Part of a small language model's weights.
Size: 11 layers, MLP 704 SwiGLU, vocabulary 2605, 9.5M parameters.
Architecture: RMSNorm before each block, rotary positions.
Training: 319M tokens, 4868 steps.
Each number is 500 + 25 x the weight over its row's rms, rounded and kept within 0 to 999. Layers, rows and columns count from 0. Numbers have three digits each. The size before them is the row's rms in percent of the matrix's.

# layer 6 attention output (transposed), 256x256, rms 0.182, rows 116-127,243-255, columns 64-127
095:477464501541534491523503532561500506474498502503512517517526448525476488532507504519488544509535530523492520495539460545452518476493493482529547499497484492490525515512484489480508502530494522
104:512524497519485530518502478505501498540503549521477498491525527506479509554487496499458506521514510509497500516507503451508503494492494482516460491480492544515471533503529458480541583535541511
110:509501518474460512499480480496478540483524531482506494483480503429492462508505497496504520509485495480500503494495493466491483543494510462479455537504510497528483476535479481492539533515501510
099:478464497499501497501454495468520497468468515473507477498462508512482500487495492511472464527534548578508480507474474500551495529461498479494513489431488499501525512528499482479479550493504472
107:500495474476492503506506488507480504468496529494506513495473489525479523472508477487512526467488516468498554496522497450494499524463495508509529459502514445475504486506510471490487539524473481
103:490570473503479528458478488515482486525478507491498493553509514450477524500527510534502460496523510503498531507500476502473559490551464533466472475549487533506559464492542512513477530533492488
107:523482478491501486450549487513509487449475538469466524466505449512521451520495524476435529483516476508504528499489513521516458493515517536490509475468519475514460465471517512498506528485473474
106:510483528495504510460494465488546524515500548478465468485482523531481527530522487498481503506477500492487454512497525478520485538536485511484470506481453571503486501485482449487498480486497555
096:479477500531535521544491495474535466528480512509468496550477474500489517465540516522513447533540473502455498515471485505506528470493499480476485517492426505486477505512487532517526484492499479
109:479506484511433492494553457503501465527480529466503509488472493486428441517535527495495481515550464505513531504504457489448469483518530510536508493497484533496504535505485512489492511512479511
108:498508497508494478477527511472499522501521510482519471497500530488488514501497559503484500468522490494470505498485489492511470505478491475491475502506481517585504463522460528546529531476473509
107:442473488518490529488543473499521535497496513479455530504498550510477472512515514506504472475511525451488502501540507461482501496490509521486521480516512512578514439534471536481553504490556489
093:500511478528510499532456495468512499505512473534504480506475546462524485523497505502510504477510530511426482504558496514518530526444480502459490502525481490521425495520468487524502533512523485
101:523537504456508496465460486501499480529530512460489479514504552488502527478495513465480481460533462463489492500548508511506509511520524496484495496545525543526533464436499454474491546470490503
095:487499474527518510504481511484514538505436511481510510523446548477508469479544503508536486521554464483489490513525466510492520520479482493491565454467503536503468502503478543521457468498500513
100:485459482493537477512499487495502522454581461499482506520528554507544495446505549505520466481511466501463500508434505502516486524532487483477487467512511447524534517475508520475482484539492507
101:521543536502461466516544525490485533526518541501540513530506494498509477514512510502486502482510489512476513467533487476463535538498503526493493487519486522493518489485500478496551511510489496
103:484503515545488503499449513505460510507474509528499547488471510465505501515436505499525483537507521511482502505465493488470520479491473468514506448503496510525525490519474526515519487475525514
096:526449500541523491523496478459520470504517495516469507476514501506490495512539473488481506503494483476467508479471543486499470488550473535503501570479497518522496488506497512491541465485495527
101:485462537506474517515493538498501483542480467532504528534543525495543465499482523498473520493491528546503506490511500506506515531530487514544496525489443488520530473536529520463445481549503477
092:495494457521530490532553516527486451491495481514537559497519509529522506520529488482548541504523525509493518479512451472522547475523532518442517509511529491491512509525495511488524516485505485
090:505478484450476501480493491512541529488520523470522454463493503490521520513445506470522532486473491469488500479487494506447481459492475507507502498471529544537506504489477496490477527526491485
088:504539521487524486520479521513501502446485475478488479541492540510542515530516458516530524501510566547487483546468510481481509499485456509482450507505413508471503479464480485532462512465517476
091:507542479508526492538506517507500519511509518503492524497482462543524506520505459500495514487520480467525524469522483470502505532465476467490532480545530485453470473489538481476485503515533487
092:483479512497518518526506466467467454481528516546518507503508485537486496472515528484520558492508474472540501528443519518445509474493508480516466546493488508475501541507447488465479493496472492
# layer 6 attention value, 128x256, rms 0.182, rows 116-127, columns 64-127
100:501508475471494520505511476494511480551523492540512503506510508488495503530417501507521499519530508479478489465517470462471484477546503546497509490538470473445519515469523499494535507491494545
102:497512493524518482483475474503507550533459522535479502491506500476508509531438516481523502495510494518499521499513456485483467534527490515472475468521525503484500505488478470474485523525477449
107:497484465499529525469477489527529485514536521484441520449520470514521496478543517498514501507525473513481551496526535465496467495513486505513501502514495500510500493541501498517509530538520455
101:491508461502492491502504495518523536497522516491542501544519479531482538537509499491482494483508540506445558496519455486513482492501503467470488527509509492487490526569505491521532521491483482
101:489508485532505562505494552485501535515510508550509529508504542525502433503516510542521501503494517487476483523509472460470489516482486488527505520526537454509570489519506514492503533505498507
099:483525475534475524472492512469507525501451511499478502494535470486526530509498459495490488502477493469473490493509496526475548492497533466491481488492455506551536512484527550510498521459473503
106:551505469508510505447537498511526469495489524500510503504475512493508483488468489455482499448488531462463512517475551545543473484542505508505485450477513440527528497504482505482505526494509488
102:493499479469554464452496504503536508494509498459503460492505497535480533510493429522515485510524496551480512526523525515527510506507532492506517536545502514482508434525485475495513496519522520
098:505500501480494504479465479481504449519493495511474476478531535476514439499525516512489524524495496482456547478472487496504537459469512507507516496524513523475531542493528494506463487503525480
099:465486501515476498530540487524459484495513465488473507520562489515489463491471507450492454495518558506487485517503503502507513559511540497519489566524479493499505521489530494523494471490524519
101:520490470510467494551477521505555493505502505531486515527504480498510509477524503468508443490513483463464518493478541517494503546509526493472529471483510498477427411545477503478483512496500487
102:508483516520500586478541486516460490490472457512449464510476516464507478481510501501535493485498520499473506501457490531478495482519575478503444501540487510515487525504471479461525468485532507
# layer 6 MLP gate, 704x256, rms 0.192, rows 0-58, columns 64-127
097:494510474489508495494464455515468532484505478530553474495463512564534505467481491489514520505471469500566505516492491557458502510477493486492491539517531518486456486516521499479511536492531495
098:552468479504502532519501500451469503499457517464492466481531500473488509497493504480482494494483478508519510484459452533480495542537486473478514463504476471473474448479517478508491501474492523
109:441480466521480469496509497466524511438509466519538538543541521539479503506490472521475532484516524487472506521473515532468472516501474512492488526508534489509512512518483509482524487504504497
105:472495487549523478531494538491510448451542483526480452485518490522484551492506529523493468525551519536521486519459499497522491505532489509524551452495484520521484483527473527533465512511494509
105:528492525502483505533510486502498485483488483496510472510539473527545442470472497563537476490514528512534519482457541501511472490506492509471546480525528473544473480492588486499511486527512556
098:532491516493525514473494492504524489517506512518463536507519472531524467496495472515481506497513524506518553504487489523521504508533523511535493541510499468472520468459492482478532488549471506
098:505504540490531464519495480477507496500496488507543468474481471534506480519516507516533475536476468495477519470469485509537528436501448453469513514479512491515511488485497480493485489516489525
096:476496454494474474524520480480510488482487467473499481492521476522477514484520535535509492481509523544513497491525476499498479457486531529506512506539489472554447506482486492528494488449469492
105:511489499467475536496521544460504472520541502518490419473469535537504508505480448515499454494514481508475514532481480469500486483507511514498527504502520454462496536507504484489493486452505488
101:464482508516452527528495504463457549500511463553506509513546492517469485442491490497493469518482501491489449503488502480544512489495465508516508515521528484475523505535497482481495483453519551
100:498511486531538537491500500508481492472525493507509505468486498499487525536479521546528474471498533468534501516491480559496524504519485492472497480463500506495518456530546532507536509461463454
098:463490527456550539468484514494536503464483506489494509467524483479476489512533495525528500495488475494502541478485500503532451520490441486547502497466512504489466529490512450480513488515546529
097:503480488504489509515519527519495553482483478539479495471542511496516524520480464471527535528489574474504504523505466487530518493486513499513508511481472489531493504476500509502538501465521509
094:517501487499496493473525502503487509522518500520462507487457542487449533481519546477481466468490522466532463486478522479478490524510508488510499496477483506485488508475479515501482472516498479
103:514533494467503540465498511530470529569460493540530510478500477508483512480455461526516540484501537518505480470537469459506508464488505521509504547505509503496519494495474500536497491480462501
102:565525497505508473497507500501488503496531518455536491481508484537495513525491489524506498539495501491472465491465492487509440479518491461520500500557489512464517523547535483508481541492512474
101:469510502498507499475505506512535496498456508480488515450477443517517514480482514483473493496489556537521476475502483508543468505524485490537516532465492497502486525515442521530536509486471540
103:501501492509531492552516509492490517500513501524481537516484495443525511497536463528475457445493480519508530519514467510480489453504507503490520500482463550490486477483506505477499506507468476
100:503475518505540498510467496504495540496533518493480505526508477485531509505524519528520518479478477500546479497490516490512541441580470505534433511459495533495483530491533510519483485494532486
102:509504473499461498447528472536523460505466489537524486506489484511523460515471470512488477497504488532519502502473502514483511508515531484513509529468489495476443497453503549483483486488483551
098:554498532469500511488480503477526517472470494500520509459484509461508496511554475534517483510549504482510478511525563485500485519477451488469470475488497507511524487541513503462465537507474470
099:514492512546492515516492552503488519453496485560519478486492497536534459495494510524486492497522501514440472509495491533467457532484485476486516511485516484487490456456521519501538455520529521
093:508440471446465484496552542509496485529520503516481518506531463560499527507527508503465486523531521514496523473455496474498522477470468493516504508540538475526554509488487495491502537505478518
103:486490527474482470500479517462484475479537525513491526533453544522493525458459502487504482485479493440499497486487485481500474522516490483498435519482508498521523476482558494518473533479550523
100:453516519534501454512504513504488513491537480522547519518487450519480504471449475533476513507500463469551428492495515541508483507511517464504439447508500483526481523487482485493524488454495535
097:497485515493512517481437516528486462500512469490486482466500494543505485456479544474454491505487545497504448490528516477519566518509482513492512452528515493520508514508535518481482531458507461
101:543530499533473509484495518494542481482466458504457513509582443528506532512517543472488487493469488499512539526464483500513483475564496516511509490501498552503463519490488544524503509511509488
097:463439469526510490526510476495469496455532508535497489513452500522498540524478493517460486509484485498492492503441463475533519519455506549529535459499517509473514499490494536512494512480474511
105:506551466518486512484490522498487490500513429485497516495476497511511508491520508516515512505530498514527466500458506477496513484483519501502488494486489507500536509526491471492480503494496493
106:514521503513516444556486503525495501524520490510509517555500503498494519485522496463494482550481494501490471503506535511523528476543513469508497496479488504526485540542515486498533470504529502
103:480453481489476478565558496486526501440504527538520525504447476537513472494547497474501503493487565527494457489490493503476518513443505452553485511496507525451493533468494529499521522492484494
100:507497482487499545498473497501514524495471479515534476502486486483493478486517509553547506472459554523549461496537489498479479497508509543566521501477555492524475539501467486498510490509496527
096:497457502487524482481454517508491523485501468460486465495509528503480553488508488485478490520528488497499510515469493463533469503485464535505477485464505499569563529499530512509503469546496516
097:514485480501465543477487498470455476507503491515508487490490471507482516475453472478519490514475506533494490444481529486566503481475470522500464483504520515503532500438493523529547486519482462
097:487466531453526485494461528495491487467494511533467513502472505531505497520480518459460507491514533516523445507509464551529503519500510503516486534491497510467498487507503466478500441533484518
122:491521463489539497494478473493486479487528496499479509504511461514523475476468462539503496475524476543472488491484504465515468468477531518486525547513509518511508476510508496489485548483464505
102:465472480497484505486497485487498500513494483474511498476447526557493518493477460466439497524469486476487485468530462498464467491514498461524503516500507493514494498501466490493493530494496502
098:439504472517479495515500491484491500444506530501483481481553501512502510449474508483490508525495473474510507455480554462474506505487492506477497493526535490522516476497480521473528516455475495
102:513482523499491468477499491482497505456503501521490509513470479514474499490492479494533594461489518519528530510511467513503550485505474474516436524465490523550533460517467472518480495515506477
101:500534430532523546466512490528505528472502496513494502483486494493477491506462474513493467493500487463540505484507491477486454501502494426521500502508524538502543521497503499509536523502493490
102:453564525499502470517505477549487491493555488503482526473485507477464481526547510482519492505522528495492461462474527488597462528492480534460490526493545515496527484502458482481500492485471449
102:482472487493515522561519459503554524482487485507535491479496509519512498481506504512496472521490510540513480451453481494485482528504514495468510512495544472493508525492493499470490491538470547
103:522539499554488488544469532506502467501513557543501500503513481509519526452458494542507542523479539547481507506552503500503513496485518443509468490492494494502501535470458500543481537501462505
104:490515514502442487496518517473498489558491490481526456483537491485502467469461469527473493498513458508472495486467510486482469502488540474517504509475485495498507499524484494519491485479454541
093:515503488545506491524502554473505528500476475480514450480502503545511520532508521501509517502493524553492491430491461499516515524501448540523537564544524527496509481474505524464521484524490497
099:458459472470491467480475495476551493488501465518458538448495540542482560463493465495529481502507533551489502505490498532496483516494500500504537543518502483465490503457533488521562499494483500
098:457504489482493525506548513512486496535495495448496496546461474522496496464529540517513475480538491503496492489518504462481509522449494492515490513512462473485505523484469472482474487448518481
101:521499503503468500486510509476494576492515518494460542470506500482542500533451449480501530507483503519463501459488468496525527489524490492509514564467486501439479474503514512476513510501477505
089:471486530474462493516502491534515525502508503482489485524506505519458508453536478519521478479539513515528498496480476501514487515527498490517479468500527472498480472545539500476473499491516464
101:451518506517502508475505491481540466538494494486482475495505483462528503494575490473488476486488508485477483513476533500508515535494481501483490496484509514519480412465509500472513466513450494
096:541489481489521501503485495480512513534489471496553468502526492544527514523511464487504459495474495466452499449513509492508518509459507499505514507492528537492504519503498482448556459503495520
101:491485481509465473480484532511501509454507503522484488464494534490455518516534519507443482476455480482524515462494439499544478504488491492504502488509495522485481496499477477496490466485495483
098:502488501495482525482519521485525448510497498447471499522528425528488508507504475459476538486486501510489532510481471477487525521511493487496497483481485483525489486482510468500490459480521482
094:477515497498483465490483507531532469493517487497527518492488481515490504486510534508452492521487463453477475492519563499522512486507484516495501552475507508479528480494470490525470506513468545
104:496521473479494514549499485489469517532493502494542526520519471512489506498498544523479487512487477508510538492486495507542490514501482448529509517527520509468521485488460534527487481471490492
097:501520480486537532486573455481465513464489550513559531464488536481475481549532463552520479491505513465529463479455517523506538520467512475502456525522495533530507505498487550511524503505468497
099:502507515486547451523479500516528474520501548492516510532471499486515492468464523493497460512532438519486519506530480542495468507467481517532485487513471492475479530467487492471457490483470496
096:496532530449497535497506523420516519515464503519503497521520539520473492539522422500437522477505506492490462475507527507533508480485504480440500479475528474520506503486480478516480522476445509
100:506509506509519547502499510455467531498497519555486479539532522481482512514489517506468531503493487481520495481519496461522466533479447468532468486483530504525477482500502530486549481543474471
# layer 6 MLP up, 704x256, rms 0.203, rows 0-58, columns 64-127
118:513590482465503513498527474534498504542502508484511473481501512514542528519497497480514510445493472537502525540475517498498500479509549503537504507511479479541495530444519512556477526464509538
094:490508488481481552491502526540481530480503509483506549478489478467505448497502496472503519514466542489488477513466512508520519470515491478507478500512539542460476497460555443510512503496491502
110:528542508497513471479524523527510492490493515499454464494473530541467475480499551471498480500487487477492486489508500516477517484486521504492486514432457476475488516446495489471485505502508499
100:524477509515458554497490528494473520502492501528496539501457526538522506459501515458472492540516514500503458541479514532477451479495491525524570460486503508461504513514476498476521502507487464
102:505508495495491493473515548486546479473532505521484510505458499475478524509515516472457487525494491503485527470504489492552509470501508480554478538491551490487489518519476521523511510497480552
099:496522527536446501470458493499543530505489475491482498491490478479556492485505527524443474495521510508486546542494510496483506511516498497510501543463502493495488481512433505481431493493490534
101:478483498504473514530454461461481504486529515450545511500494512516466490489465456504459502489474538534504512491513530562500502487534497495492512519465464497451474482522504440495477503459490493
092:517481540520506463479487463495509473488567506496554502451526528498533485535523503490508505542512520505493460508491513475522495529517499495508485501513476550528488540541518471461475463489530488
103:495463482494510524472512481504506492504507518527510512439471528498508495498520530497476486499498508508513495544481490442542477500480455492497463515542491481546474506478514531456472501468492480
099:525521543496455513529507490501449544469487530581485480516517463515495458511487477508534485444510472498452478530524482509495480502506524462486505487510511477495475468547480485510507505480549519
096:518477502536458500480483507487530464478475512504495528487484443480524471461548511488466535508501515491487481532535523504537525471503470497518480512502478507514485483538529499499462484497533561
103:542538482482415469461491526474503495516512500505495456503521490506502483535446509477459469515482520515492534544498488510494528517472479508518559525524500469474460464508480498481533499472505470
093:514498485462485506470456528488532531471507436475495494460492474467558483501482546478508491512523515539497504493509481514496528505509497481507511557442514473479463483502497541514467485483534494
101:478464514475520538513487516497510509480479465483498499468528522541483502506481525451549471475506487538472512513485526473475536531519520514504546492477478496504516507520506478499478489532415506
111:499472506478473460490545499495455553510515473456473501493430473485508499457524560515480497491447501500519468524517519506517502492482493515531509488468499526487514466510491555513518519475534522
101:504475486486455476477532495486492484453523512534512502473496469523504501461532489461527473512523495480504455537512482513444471473492545490479475480502482505496486452481478526507470502493507476
100:527499444544504487520493511570529522479517520514482507494483506486539464524499508476482537515504542456555481515471474525526466478494533494470559525515547517479492456523437501492508515499458511
107:493483503506492462491544511484528503483453477532519458466493494460469453489481489519509478507517508508538503529430527510497456501502479507522515548494492551541491494496497482494521485521500523
118:491482521486499515519524522489570504507469469502519501505497469445495471493495482486516511561509504503511499505546506480528488531470524499466519483444497477545471493502511508482530495517452484
096:522478523492492490534466500515457489520519531546433440528522534486469496480463479481497495552510489493510514480491498492501493475478484524475496485448502507550502526489458521475509523496509486
095:487484518458502501492472542509441534527485504511467484511498486486492499523493552473511496513507508536486514495515481517500563478536541491475526487499503533544495513522473522528485507502465561
099:477493504564480491466490504470523484465477468503445531488526479478504530519470498535523498555515486447526493498503472515539463475505501497511489523502519494497486497536504493507486512506480505
088:492503494448479498502494531503502484531470526492498521499530520455501497519468486485503459503486538529497541458482469520510538501501520473476524488506493465461511447517504461540482539475475504
105:521473527465497501534488478437504500493517463524493467510499466502520473522507513453490479501466523515478528502540481531517500524498554512486487501511513488512538483455519516547486477544495506
104:491441547479477517503505501507511495567490431508494500491515494493540499445515480504503508523525498481515557504493523519489507515515522472470547443504534527510468536476516494525453469486487497
097:486514480532466492509481516522500532481498508478478505539460507500505502481514492494533507511510502495507505523526504460503425535474441454490465489545506552456489467459495525505492455521438487
108:494461532532500519499510524497481497509518464501544494498437532541532493532470510503485497483502501460486498476577514485473564498518519493447496508498519461473463498539491518450478491483507530
104:507506504441533508492496521493528511497477453539454453499456529506532545504496542478516475446469496498503528516486509470520501463515467521521512538491540503498535480521523489556534516506517504
099:480501490521490469503468488456496466510483537488525470540498498455457472471501551497482489528478516546488476481555488476504530474469460490504520455484502491506484504537512470483518486493496511
109:528526454479529462505501507509537513489463515511535495486497517517492469503539492517539519462479461456505494487476516550462500497504484546517466551508515499496489495493512498510483520508489502
107:526494490492448504514485536516498506520484479500502506493525487488559491487496490499485515539514531499541477506508499514494478521459512529481509493472523499488482497484498521491472554458476499
106:474546502506496514529483490515472470505497483500573495475562484474476520534487473478529524513496536493518518511484474489509517490454512526497509542471507462500451511496524493560505468477497490
100:507507510476497482488541479509518531483517465467491517487494511451505520471541533506483543535536499543459510499526531518524510470468466510478484517509523487498507529484494468501504496492483501
098:499461516498475482481487507488464496489433509508504489522446467503537523490470544489480494534497526518502475476516504513463542496501498527478518514493533526495510512484540534504516521473494504
105:509489563525489503504507518484554504524514451506460515523508494519460463542522536508486506513519486500480527433510518508489482467479539472510510490502522518516489485474473490511463472521514513
111:511485452467520474486473478512503492470503488523517512485512505505540510492502452494498500446515487464488513505502496481545496505464517513493520500478529473497463522498512498506483544481532520
107:497511492507484467490497424442478478517501510441498489486501533524469530520485458470525495491544494497476513490474456447468509476495510490517494480444492487522456528476513496539549517517532508
093:528526484480504508517461488496515509485523489508473499489472493495475470518534467532510554487510496528471475492501467502496471512524522501509480519494527556502557473467482513479482459523517514
093:492498498530518465525508489531487515496431493519538509538504509527488471468496538547475520455502544549499518490505504493508541513480505508478518512480488495514487476580495548517464493469534478
109:503477482514510525489495477467472497454516484501566493519513511548467519523532485494502532467533488503514481517515477483496508458494501474515501450536503464522454500462517487488523433531533458
103:481493477486522503505485503520505542463472509494484515538465468472491522445516479522541456471485514519516458486513509517528481503509501495503494507451523507487501509515500483525491537469489484
097:482489494511488501528466518478542507515524471500474518522522468489503480482483521519532485407520488514477506494469478470508482519505494481474464464530525461473491507528497524490485507499477467
091:500456486514462499478550464473518558489470495508436506564511530522494482540490492482493510490479510476515524476434482491559515491513491461503464454484454481482532511497501509488479461470486467
099:517539504513483500507485496497488478507513481502480481523539507489501499496496475537500489463483486508517511474507488476560557478504502514510484489491487493492448526533490478524530468485487520
112:496522504532483508520475549524546493487502476513488503459496505524461451507503536524488521476514454488491516482485508496505487475472516487534523522501512552510515513479474491513499496463591490
097:499463479509530495541523477489507488472521523492518484499499519490548490517473479526524527517461511488509540478496499498490487489519480498511526527517500507472492488501521473475506524504459489
104:527504488465514545461459481487512485500537541507501476496477470513547496459524526490502530504482489490489494504534510571468492453489468525505475481522522516466509484495521498517536507503527507
102:506543523513476490553455473514499481511473449475506525524491496481475490526505489489534504507503489531467485511440484508510506475493532475483519453529528555496505518520508469500436492489493509
104:482483515510484540476481506494526491484480534478501477551536487472485529491487484457530485489548509514537465523489540569524464520542521487544493509523503490504469509571494489475453474489517515
094:482492514515500495471485494441506481500535544497481506505511529485509496504455485547502483523499464498508480512471518536506571526513506505504467518510516531531516474511464537473467461537454519
102:504538503479500504467510521533489538484493493480508477493467500490560520491523477458443477483533503479502539528501532496518507487490496488542502481479529505461546527502535457516505538492552479
095:497507484548472509488512519534511546476471467495498524554499525510511529491469496560498483504495542529508517498533477475474473511464456451488491490472478491484473499491520511455519492459483505
094:496537483498476495465554533462501494452495559512460493486529547525501490548488494516512502533459571497478530526476499490511514490546498490531528543489472492482498516501480513508489487461488499
100:507511512472514511509536535445528526541504502500456480550454487507516488480511537484511482499512489488468510529530498504494476518506460517520543496509450507516459487502493464547456487541447471
099:544504507514505516491477465529487492484497499457496516517490546503481473528517497527495497499504516461537476476528531485491535542482499493483483483504476472474522519508527486518494547499517520
111:510467449507498491480500506499510526487553504479520534497527474511527509462546511484520510504474448503505492474491473496503499485497531484534470490502472509542517569506514490528440498519469554
103:514501456559479463516478507490479493496487508465512518474526505489524530524478498521518482537503510517509529535481513443487505518466466531472501466513502451472511425489478536487511522531495503
102:546489491530502480487479474475470503551477493483504526449506459517478504512515528526469510527481522508478438456522492492490463477508499465473484474478477489480522505509477471459516505562505538
101:508473491500548501501511477484515472485501514451494513499487490490488494474509483485515514491496492464468493487477475568494500461499539530527479495531503503489483526430527439518489512487488532
# layer 6 MLP down (transposed), 704x256, rms 0.19, rows 0-58, columns 64-127
117:520516542510500501481559488480551491528498519485479516518504532481531561554511510491512515476588513465532470528478476480468509494501498517506474482493475475511519490474530481537471456497517502
096:491518502512450486522491456496535473473493457527514486498536505468489503456480518451490514477568506521506499497512485484492462510504501531531531483542500501530445514516473511506501511510510518
092:536490485466507502571510551496490489483522485544477471504480512478474509509528490484515500513487507501475476479502469525494504532471520487472507503502504456442486509466487542537492499480483422
102:478496521483509475474517484529515491473519454509484480512472544544456501458493489532506541496521511504502458487527451488516504486478497534446470487492505531497502552520470517503525485440542487
096:485517524509484527511513537533511498545498522490493545505488477492492498494508462460462498496502496536474539535479490468487536520490470458469469542484552473479489498486491525520476470440518467
096:503467475518544496459511531500487524510499524491524552494553498488502482535482480497487506530498531486495570474528511497497494525461505477521494549530506548498488484480483471545488542504480520
099:535481477506496474524474479526491512471497503492491473493534480460496512506523524505503496477491477467513453474491471542412489530464474520488510461489503433502498486501496506513478483453480519
095:478492493518482480473461471503503470484485468543524506522499517479533468493484517507492455527486543558507478506530485526515485528497545490468499454484536478486492519502491512519513496470506492
100:489476533509522511447520497504491509523476481500484454473508503489504496462506499477518538501493497490507469529534509496477466535458469474541515484474476513504506539488510490497509463510437501
094:517527531518482521508478524513549466507468512501486492515532455506515511520506483478480516511500519565510514470516478493506488471502470503517475508488522464476527483492534493497525486482468535
099:456514485506509492530502521491488512478508500486516493499475501527539499499506515478504520482553514515491469500523495483500507523488474479485480478463542489454496520517518481451511508515466496
103:477521450472520543478476514528512524513539499538554462546514512493443511515522505477517486522452496501473512497468500486513513481496497513504503510504485471487487481535490474512530507464519487
097:508490513495516451516501430495474503494496517491479550494460487492457476529523470500552540473541476505478515500473481470485482502498479510533518548544462542519521529507486475518478495552485518
103:502485486517515463490497530506485480481480484494500491505547498512505434442537447525497480463451522484459522513499517525506534500487554525466486516483509502500499478511536486495507502513539520
112:438507500514496501473484494487525518476522528469468517503490506500526508479551524523521463519552501492484502489509536490534463510494512511494457489474516527487478475554499517508485515504504501
101:514549488536509475520504480535457512511505502489515457463510453545483463481504519504496560492515487525495466516471501473530482511520563473497526487501440498499520495514514462532475537478484483
097:449508542505519516520504514519481507511483472508530468492530478522516484525511526464515489481522471495468501543502477538490462489531496570482481513504501528531512470511499505528454438506496491
109:497439469466514505490516492488496497485477455491490501492517513515480535541456491515527517496606490528534492477522529499502486507438546522499521491471500533495551514513547534479485532518524492
115:481463507459529463504495524493529536534497451530516501536506513528526495533487474510515529511460516533476511523485478472506504539494550503491580518486483524494474452482529521494505473477426462
096:543528508527518504530530499544536493479495525481496497460520462494475492455528493509447503474463533453486531549490478501563511506485467502527465515504482475539508529536520499486490499538501492
093:480513504525454489508509494470477487562486502527534479507489483489439445488488527485509465479468493502493516459461526511525511499509526467525480507471501465496482505527478464491493484511510495
099:543487518491491484502514505523533515548513505501503454509514525495478497512521525476502532462557491459460518461473507522512531508501506491479476468528481501471545471505497498487479446520512546
089:504456521515490539451491483519480518474467466507534480531483516493532483516526509505484530509545484499487471534511509489477530494512523507491483472514463498502497516435517474519476525544474502
101:491450484489481544516511446482510512518527403487463481555511523509472456474486504470475512490483503500511468479526486542501494507546486479525522550487495512475476506518486514527460550458518521
102:529545465460521519491504513497485529510482523504486533509471487476534535498526457467477518528540526515486496500504507497482534487500492487478520519514471551492497482516485509535462453499493463
102:478531511492501487478483514485490545503474509514512523493471508452486504499471429495520494481483495482474525496461512448540479504455507491506507521509470501468497505504489485528478500497500455
104:513498496510449530538538530495550478459471506510477495461534451499455544436488550457516516514476516505478538505486488488545474487515532529529486469508515511539489504500496503480514477492524477
104:468470481509501516505482481466479533476494504495536514472517476472430508463525477498506510519491487521431521467475467494515480524442491500481513517522551488496445511544448487509500533504506497
102:499532536485522573544503493481490480547515476507503513510510517559504480489510516479489492498505518479524492483550511485515467472508552526473554516502500539493525471515503484498487514529518520
109:523521480514496549489495518464506489493471494497486531502501491517520501510492506473516505489479531511515503494443511488498505496460473496509463505496514494549509518492487501477499552491462530
106:504495498491490497520468523513532527487467502485522543502479507501516502478491470452482486514502567522468528454542486491484511534504523488506524509456488498531464522516494525524508521480478501
111:504509486509504504460503510482516504490503530521462537484518497499509513508470512488475518571531494537510512465502492517497524507517523454454520521520476516483514449462469508502526472497498499
101:507540528504477549445525483507526519496466478464486518497490525453541499516491486462516502502466481507478508489462513450533546486500505498564498511512505471492501491466496499476518462525481530
099:506486529515472498498510468461525434505480524463509493497521503504464496518502439471518424517510535531514480517518520494474494486534480488492477496508470485522482523474487499500486507508521464
102:457516493487453514528493461478498476492467516480520537509519523471505529509548522489468524538527530569454520474487514489513478499523510498491502471515504545530512512464461528534499504530464486
113:479517486540543493522496509532517478480484500470512504479522553491519490539521527551480471513552504508463511530508479410524495535493525486487464507488507498498497485527516508502511488516503516
102:508528504461510486478499519480502490484491506464525480479469486523502528500495543483530492519496518514493449492456454528498506518478528453509503501486499489547452506480494497477472419553501513
097:458496475459503504491503510594480526487514487510519495478498514476492472489495511486525482517490473483428465463501538536502502531521504501498458483478491502482521429507518486508482532449481493
097:548436542475495493484531524471530467489524471461544508456495466503501508550541503519509524540536491496535483506522500508522483498499511447512527460516498492444517546470495493481484474537538504
105:514530462491548467551479508483507495488530519478531528475476498522474506493527484514466494470525514478453491514495518485491523527512497514509503520501485500529461499480513496483465541528531505
101:518486491523510482458503487518531493564543489495510477516460503486460489527515491466517459503494508499564482482526542529513454489449500517503475479497511500487535513491492528535483562496460495
093:484519473497478487494484522492527482459546506501498504507467527488478495486460479527532490503503504473531508511497504492479503513484503507506485497478532503479558491519518478524482490508493510
094:537549538493468488516463498505474482488507521473495494521504504523516496485504500498484500486500491538521469458557516533459504511538493479515514526512546480463501532475469515547519494470489500
103:465504485445512496490548481499506544511466510499533537478504492479533486509484476554514473486559491498446473479517528530533492454486532465525502506525491525504528496512504484472493529501467532
105:484485516566489513524535470524500507480478500491488510496495497476486500468501497495531479515532473474540498506493477491495477497535530478538519456546500491504547480513483454486490521500518553
099:500473531508488524536487467503526506473501519446491509524466463512511503504451533456501492506494513520505496497543473538509509439512504486450502484511525495461510486536495454467509448508542545
101:465487465502501512469487483549504499515486472534502519546473464516508522512523538513515526507457478523473491545535534543470520513545484489474487516515453464487476493487526459532529480505515520
107:488519486508492534492496527496477517545519499458490506535473528467492516544476558502481480501519540501513518506459484498530493475530510520512481526493532518462497516484492496494500471499451546
094:497453522467501507474516508525488461539480491488480504520521494502546516502494484508552503537562510483485512533509532527526489494496485517506459508537472510505507501503479501517515465515525505
096:480472536470521516491478483477524526461506493516542482456488523456486490520521510520550503496488464518537472500516535478517534496534495465539527553513465512478461526474487472507474539522513522
101:476504490535536539461533483469479523486505518513506486472516475506499514518506553496541501489508523458470485517481496526487494468504499485492533483520493527477521513530513439492535494450489493
094:492508513501464505498529497468471515547451494503457488537491480530529506494529492485475500543495519522540501550528483512513483576531528496515504501493460536495508524532515526518513494510494512
097:520536530491460473493521514516494497473544481519505495442532502516498502505496478489507483505471486494464503520495527489532486494501514519501508511427459540491506508489493513541478509468514491
099:480517496523493473463478493554553447484510512506446474528511485484476495533487481509530473537435464499486521525486485511517489486539510479510486500518487515529513491500492446505497482462487505
101:542499514530540496479518498468458466519488509473470482514516480516421484526505494471512483488525497501574515529473455499547494473506504544501506480517492475524465527486499470498477480501517508
109:473517450543496501511530508510510507501535478492542557491498529502513484546532524486489485526562515490478508472541520515551494483506508508500511514483502544518508483496499510537473550539556528
099:488500495519518517470540508514463492485491497498504473468485514505527488518540509511489483545481501475524482513518460487492521535457474521491508538516500478493517497538489489522533533485480449
094:510454510508447484498526456467484507498487538480509488454523522539482466498497515505507497513544491488535491522505496459506469495569503497485502518488512524493502524483509458527497542498483479
101:472506510487511500487507528505487495495544480539501506534501515463517513494489487463461516515492492477498464428470510516495501520485487477517498505508495502520496502510476481449509490490467484